python train.py --n_kv_head=2 --head_dim=32 --norm="layernorm" --norm_eps=1e-06 --positions="rope" --rope_fraction=1.0 --init_std_down=0.00435 --lr=0.00105 --beta1=0.9 --grad_clip=2.0 --decay_shape="linear" --final_lr_fraction=0.0 --batch_tokens=131072 --steps=6510
Each number is 200 + 40 x the weight over its row's rms, rounded and kept within 0 to 999. Layers, rows and columns count from 0. The size before them is the row's rms in percent of the matrix's.

# layer 9 attention output (transposed), 320x320, rms 0.0412, rows 2-17,33-49,65-81,97-113,129-145, columns 64-95
099,215,236,163,147,203,158,130,139,248,194,213,284,252,226,190,213,255,166,157,273,246,238,198,152,160,262,180,216,196,175,174,145
091,246,242,166,253,202,187,166,232,210,178,169,197,164,151,259,200,230,201,217,285,206,221,213,148,146,254,207,217,225,141,161,294
103,171,235,234,152,111,229,204,255,228,256,290,194,202,284,231,163,255,150,177,223,240,222,242,191,192,223,244,207,189,159,223,236
095,194,172,266,221,204,191,199,252,214,174,220,220,158,158,140,210,242,180,195,196,152,156,219,124,140,226,147,166,203,157,234,246
094,185,250,224,145,218,212,225,141,203,235,169,191,185,135,168,216,203,185,175,175,201,174,189,175,184,170,160,133,132,137,113,235
094,172,168,191,153,123,190,134,107,226,248,175,172,180,205,171,149,206,246,222,163,223,183,231,240,198,189,205,162,137,206,131,229
094,146,194,209,162,263,319,175,231,221,248,293,230,143,207,221,229,143,205,223,142,200,234,191,249,272,222,158,188,204,279,192,207
095,286,170,186,191,202,131,205,220,137,145,176,232,229,173,210,262,228,148,146,233,248,160,192,165,216,226,177,159,168,240,226,223
092,129,207,246,228,252,234,205,211,226,144,155,186,163,159,273,208,260,198,117,167,222,231,167,126,164,189,176,251,171,163,206,242
101,196,162,205,198,180,212,226,249,161,96,156,212,234,202,151,237,207,238,200,246,128,221,270,225,300,189,197,209,199,175,207,220
085,245,231,169,207,214,150,158,210,193,278,182,239,223,207,117,172,189,220,191,223,222,179,241,178,248,188,184,252,194,203,222,189
094,172,158,233,232,195,211,173,130,210,177,197,164,219,162,249,225,164,208,232,221,94,182,228,113,243,234,186,201,237,109,180,182
101,171,200,184,226,244,228,176,249,237,231,135,188,200,164,193,201,237,216,185,225,228,202,236,263,238,236,153,208,132,227,193,192
090,154,225,235,204,196,299,207,171,155,192,203,120,167,255,227,270,174,250,119,213,194,194,148,296,184,224,183,151,244,271,131,195
096,251,259,241,185,164,252,164,233,151,173,239,164,170,212,188,192,235,204,190,191,239,177,159,136,211,221,165,230,234,182,212,127
110,177,173,178,193,195,241,199,169,236,156,184,231,244,171,182,190,162,140,179,171,163,224,214,165,225,247,175,190,226,196,195,202
098,186,103,214,232,150,172,196,223,159,211,171,233,206,186,171,242,152,169,189,134,173,178,122,169,232,176,180,177,266,222,143,296
098,219,238,255,155,194,159,174,220,224,225,158,269,252,204,183,233,232,177,224,272,216,274,174,196,169,231,198,186,205,181,225,162
097,276,221,185,224,234,179,220,173,186,206,192,237,158,162,266,224,231,175,247,310,235,204,212,141,206,297,189,140,202,157,185,282
106,215,176,249,187,138,236,179,247,239,258,187,206,176,273,201,137,275,163,267,194,216,226,235,228,203,235,161,178,195,215,175,245
089,139,180,246,248,209,242,242,263,225,192,250,252,150,221,190,229,275,186,211,188,189,159,216,163,172,171,115,174,203,162,186,248
096,243,229,172,156,283,200,198,204,205,190,193,159,186,149,143,173,168,106,147,200,229,247,223,184,204,223,213,129,164,126,129,222
094,173,157,241,182,177,171,187,149,271,219,165,129,208,230,219,222,195,178,239,126,226,181,215,232,155,114,202,167,126,186,142,225
087,145,183,214,189,228,279,202,236,189,217,241,173,231,176,207,241,235,236,239,137,201,254,203,259,242,243,186,229,154,176,180,204
096,254,154,151,237,122,219,196,195,185,195,233,183,206,179,186,222,165,99,137,279,268,190,150,209,227,208,255,116,161,156,196,160
098,125,228,244,214,182,228,159,192,224,139,181,145,145,223,257,253,240,168,116,195,225,254,198,172,125,175,236,196,160,144,239,137
099,179,178,151,181,209,228,252,179,157,105,180,143,189,253,183,233,201,244,157,278,143,214,219,217,204,234,192,241,134,169,196,126
089,190,227,152,240,218,175,199,254,200,254,189,242,199,165,88,191,191,219,162,256,157,141,240,120,220,243,216,235,196,201,272,221
092,233,192,211,202,166,246,169,122,202,198,244,147,215,230,267,173,228,191,185,153,151,132,199,120,141,189,210,198,249,144,160,108
100,207,153,216,226,260,258,234,312,249,220,212,196,185,148,239,171,203,204,192,180,207,208,245,235,237,194,166,206,185,207,121,171
089,198,259,196,232,194,247,268,147,161,171,184,126,184,274,214,254,239,267,147,192,220,178,138,263,199,264,279,133,239,230,186,198
090,218,230,163,213,203,239,156,193,173,129,233,220,188,145,202,151,315,225,238,225,211,162,204,150,218,188,209,212,261,215,171,171
100,93,185,217,275,208,262,165,127,223,152,155,249,237,188,153,205,222,203,174,195,122,228,188,159,214,229,205,187,233,157,188,220
110,142,137,243,221,151,208,154,123,160,229,173,212,149,136,175,234,147,213,179,142,211,176,177,196,267,200,172,189,263,227,144,268
112,225,236,218,158,189,140,147,200,248,225,156,290,256,197,202,233,249,218,183,283,195,247,209,166,141,258,165,213,194,187,231,147
107,272,231,162,239,229,175,168,191,200,186,185,253,140,190,199,190,205,210,244,306,208,164,226,159,201,266,267,149,216,153,213,263
116,186,208,243,169,159,214,210,183,211,244,245,195,226,232,179,178,274,154,201,187,223,196,246,197,162,247,208,146,192,169,196,206
112,126,163,243,219,178,236,227,244,201,190,203,211,166,179,163,237,221,181,218,160,175,139,193,171,139,177,156,236,175,202,203,251
116,228,207,205,121,273,239,242,155,186,175,171,190,166,168,138,194,163,164,210,157,219,232,223,175,187,172,170,173,139,123,107,223
112,135,176,260,165,153,177,149,149,244,233,179,167,213,207,161,223,213,209,242,148,174,153,215,244,133,142,235,146,150,191,169,243
113,183,165,206,177,231,268,169,254,187,249,244,195,252,173,176,237,188,254,247,185,176,226,191,230,252,210,185,232,144,226,156,174
103,277,156,172,212,138,177,211,208,139,186,238,201,239,173,198,228,159,96,149,237,216,146,200,184,231,259,238,171,207,163,237,215
109,123,199,238,222,234,212,174,227,211,165,183,164,194,167,223,264,232,160,111,212,163,214,143,157,133,170,213,202,118,149,220,224
109,186,152,171,170,214,258,243,193,146,128,188,209,236,246,193,213,169,266,187,279,171,167,280,189,241,235,193,217,181,156,201,196
110,228,196,183,254,232,177,176,235,193,266,149,223,211,179,93,224,174,212,154,214,222,133,235,149,220,224,181,201,204,188,253,238
113,167,181,214,220,201,231,181,117,224,173,204,158,228,201,270,180,189,183,227,186,179,134,206,144,197,214,202,212,227,138,178,109
109,158,208,200,238,269,230,228,238,208,224,161,236,233,181,236,174,183,192,153,189,214,209,198,244,230,243,189,236,147,225,176,177
108,175,232,217,184,192,215,229,146,147,201,228,116,168,249,191,233,205,229,118,225,215,181,128,249,176,263,240,125,233,263,149,196
112,248,247,211,212,149,252,166,196,160,174,202,262,180,172,190,197,259,229,203,179,190,192,169,139,240,165,217,209,194,237,227,179
118,162,154,167,269,242,257,195,124,230,153,182,269,235,169,152,216,243,156,239,207,132,247,235,168,196,253,211,184,247,179,199,262
121,141,135,209,251,173,144,169,136,208,207,164,194,176,142,148,185,187,257,180,91,176,162,170,168,231,208,183,203,186,135,157,281
120,172,218,252,176,198,130,160,284,285,207,133,315,221,161,152,268,212,126,229,267,173,244,185,146,131,254,132,247,167,177,236,143
103,273,212,180,250,166,164,152,189,236,163,211,242,198,199,174,235,183,195,226,295,208,208,145,233,180,262,263,137,212,184,178,257
116,229,204,256,144,193,195,197,226,183,241,232,193,204,258,149,207,220,206,204,187,206,186,300,221,142,194,222,172,178,193,169,239
121,124,178,206,223,152,208,243,247,148,220,250,170,159,178,213,275,175,169,210,186,143,158,151,198,108,170,155,229,227,149,184,242
115,259,171,199,117,282,242,238,108,193,183,223,206,145,170,142,177,180,128,218,185,205,164,209,175,178,129,193,214,160,150,153,242
105,135,190,219,178,144,141,180,163,283,271,197,231,173,216,129,266,202,200,256,179,194,146,236,213,165,195,253,150,177,124,172,254
114,209,157,216,163,244,240,241,253,211,246,214,231,250,177,162,217,181,210,259,183,193,212,190,193,285,231,258,230,163,148,180,218
114,251,110,128,224,172,216,215,175,101,218,244,187,184,228,198,249,188,102,155,255,185,170,231,178,208,217,210,163,192,166,206,198
121,92,180,246,217,238,165,156,187,204,190,211,184,228,142,224,230,233,173,162,188,168,211,118,214,178,164,251,247,106,204,191,158
105,214,163,133,223,205,225,200,153,145,121,236,230,245,272,215,213,174,203,201,242,230,209,198,240,226,205,226,159,216,165,197,191
112,197,220,188,203,196,173,209,265,188,253,199,220,185,100,148,210,144,221,220,215,223,204,237,176,242,193,240,254,235,115,253,267
129,245,189,212,247,214,168,197,107,213,149,189,146,212,175,240,154,189,178,218,164,198,184,182,163,155,194,195,172,209,188,239,145
117,181,199,147,180,258,252,235,276,168,169,235,253,218,222,253,125,209,195,193,289,195,160,164,201,179,260,157,215,165,279,174,223
115,225,220,195,225,183,218,240,152,166,228,183,144,199,200,169,234,228,206,179,192,199,247,158,216,134,283,218,135,247,247,179,175
126,255,291,215,213,184,273,158,239,173,162,198,236,223,178,202,195,220,220,202,216,200,210,183,131,189,149,163,222,242,269,175,208
121,167,144,176,280,242,240,200,175,203,194,194,254,173,182,154,205,242,146,245,233,141,194,280,190,231,253,222,164,266,211,171,241
121,124,138,235,243,169,182,189,129,184,196,158,208,158,147,154,237,152,233,178,97,192,162,159,191,255,216,169,191,228,178,142,279
124,195,204,236,189,192,150,157,224,258,201,123,303,254,183,173,220,235,184,193,287,180,244,198,162,134,253,140,235,186,173,240,128
114,278,216,156,240,190,156,139,199,246,168,210,249,129,184,208,232,195,206,230,295,219,200,182,160,189,271,258,164,223,146,179,269
119,172,192,252,158,163,212,187,184,184,252,253,202,199,248,177,178,274,173,195,194,215,202,266,222,191,208,206,168,183,182,169,227
123,151,172,207,204,166,234,228,244,173,217,257,187,164,191,180,237,207,177,209,180,150,127,188,174,127,193,165,221,225,169,208,258
125,230,193,183,147,281,234,216,156,207,186,201,192,164,142,121,186,155,145,230,173,205,220,227,156,180,124,184,188,123,116,123,230
118,121,213,233,191,128,171,153,130,286,239,177,175,203,226,163,249,224,212,268,130,173,170,230,234,144,170,209,136,143,159,151,220
122,193,153,218,168,243,277,178,245,202,256,210,192,271,158,167,235,198,217,276,197,184,228,174,233,263,221,227,231,153,168,162,211
117,256,129,142,232,144,210,219,184,116,205,213,191,184,216,214,231,200,129,119,271,204,156,200,182,220,241,254,147,231,162,206,201
116,88,194,252,211,228,181,186,193,219,157,209,164,205,162,233,245,212,163,146,225,175,210,140,185,131,171,251,227,98,165,201,181
117,198,181,163,189,228,226,209,185,132,136,207,213,248,251,204,257,185,240,209,258,186,201,264,227,215,206,208,171,198,152,181,212
109,190,223,194,226,210,179,199,284,167,275,164,226,206,143,135,198,179,211,216,221,216,180,247,171,246,228,186,231,216,136,255,228
121,214,206,231,239,222,207,174,78,214,164,175,155,234,189,240,170,193,176,239,177,185,159,202,167,153,219,197,179,239,161,230,125
115,158,184,179,243,277,262,241,270,184,190,177,242,216,193,237,159,223,184,182,254,205,188,192,223,221,278,174,214,173,249,174,174
125,182,242,200,211,187,251,229,157,156,211,199,143,171,246,183,240,193,208,151,234,223,198,134,269,156,266,222,158,241,274,164,200
126,257,287,202,211,193,248,146,225,169,158,190,237,197,184,185,192,249,223,195,231,199,190,181,126,185,144,184,191,215,238,193,178
127,127,162,186,260,233,246,184,135,239,156,177,261,228,174,155,173,240,162,220,231,154,211,250,159,182,251,191,185,265,183,173,244
# layer 9 attention value, 64x320, rms 0.0396, rows 2-17, columns 64-95
107,196,180,222,179,84,210,244,199,183,125,155,173,294,211,201,205,229,182,235,225,210,128,145,145,201,174,202,185,171,202,166,202
103,209,237,167,135,145,161,161,198,202,261,194,209,153,218,269,253,168,173,180,206,202,187,210,261,276,217,94,227,302,247,216,216
106,109,186,186,217,128,211,183,188,264,165,155,175,212,191,222,173,257,179,61,290,204,200,198,198,247,211,209,216,230,160,195,265
104,149,196,247,206,184,214,162,254,164,165,198,164,219,231,311,201,152,171,172,205,188,173,177,282,222,251,205,171,185,170,251,204
106,210,172,228,196,189,221,112,209,214,234,165,194,198,286,281,195,229,231,218,133,205,161,207,204,219,220,199,78,196,139,301,125
103,293,266,227,176,254,182,214,193,175,176,222,208,175,240,256,175,195,162,121,245,200,206,200,249,154,205,164,230,212,175,183,215
103,201,229,217,167,215,213,171,138,174,234,225,204,174,221,215,166,202,135,141,193,218,165,272,113,134,222,172,153,201,182,147,195
100,150,211,217,205,128,169,198,302,172,219,183,167,224,174,197,154,224,247,229,208,220,284,212,219,187,215,143,264,157,184,194,167
104,214,223,206,255,176,207,265,133,157,115,182,190,157,262,207,194,166,160,214,181,228,155,226,231,224,286,220,190,175,167,205,211
098,77,186,226,211,131,175,251,175,202,237,201,246,197,215,177,250,171,237,205,187,187,152,266,223,219,238,238,242,187,157,230,190
101,188,195,255,142,296,210,176,240,248,232,214,197,220,208,233,272,217,204,231,204,204,182,211,163,89,203,210,194,242,194,189,223
105,245,227,135,249,200,196,198,203,178,208,214,277,180,187,185,217,179,248,203,149,205,210,187,181,246,229,309,268,210,261,192,177
101,194,192,238,206,194,138,241,137,205,154,210,158,136,159,200,214,137,180,195,105,217,152,219,262,199,191,163,158,133,186,192,177
106,238,247,173,142,213,256,102,241,142,210,194,236,210,196,172,217,205,215,149,193,209,171,237,212,232,211,234,218,161,232,201,220
108,283,90,180,216,226,189,207,102,226,152,201,194,187,234,152,195,165,211,233,221,204,237,269,208,176,157,195,195,204,205,168,168
108,254,238,244,196,239,148,196,175,187,226,193,145,179,187,229,89,179,235,214,181,191,226,217,240,224,216,252,176,202,203,167,200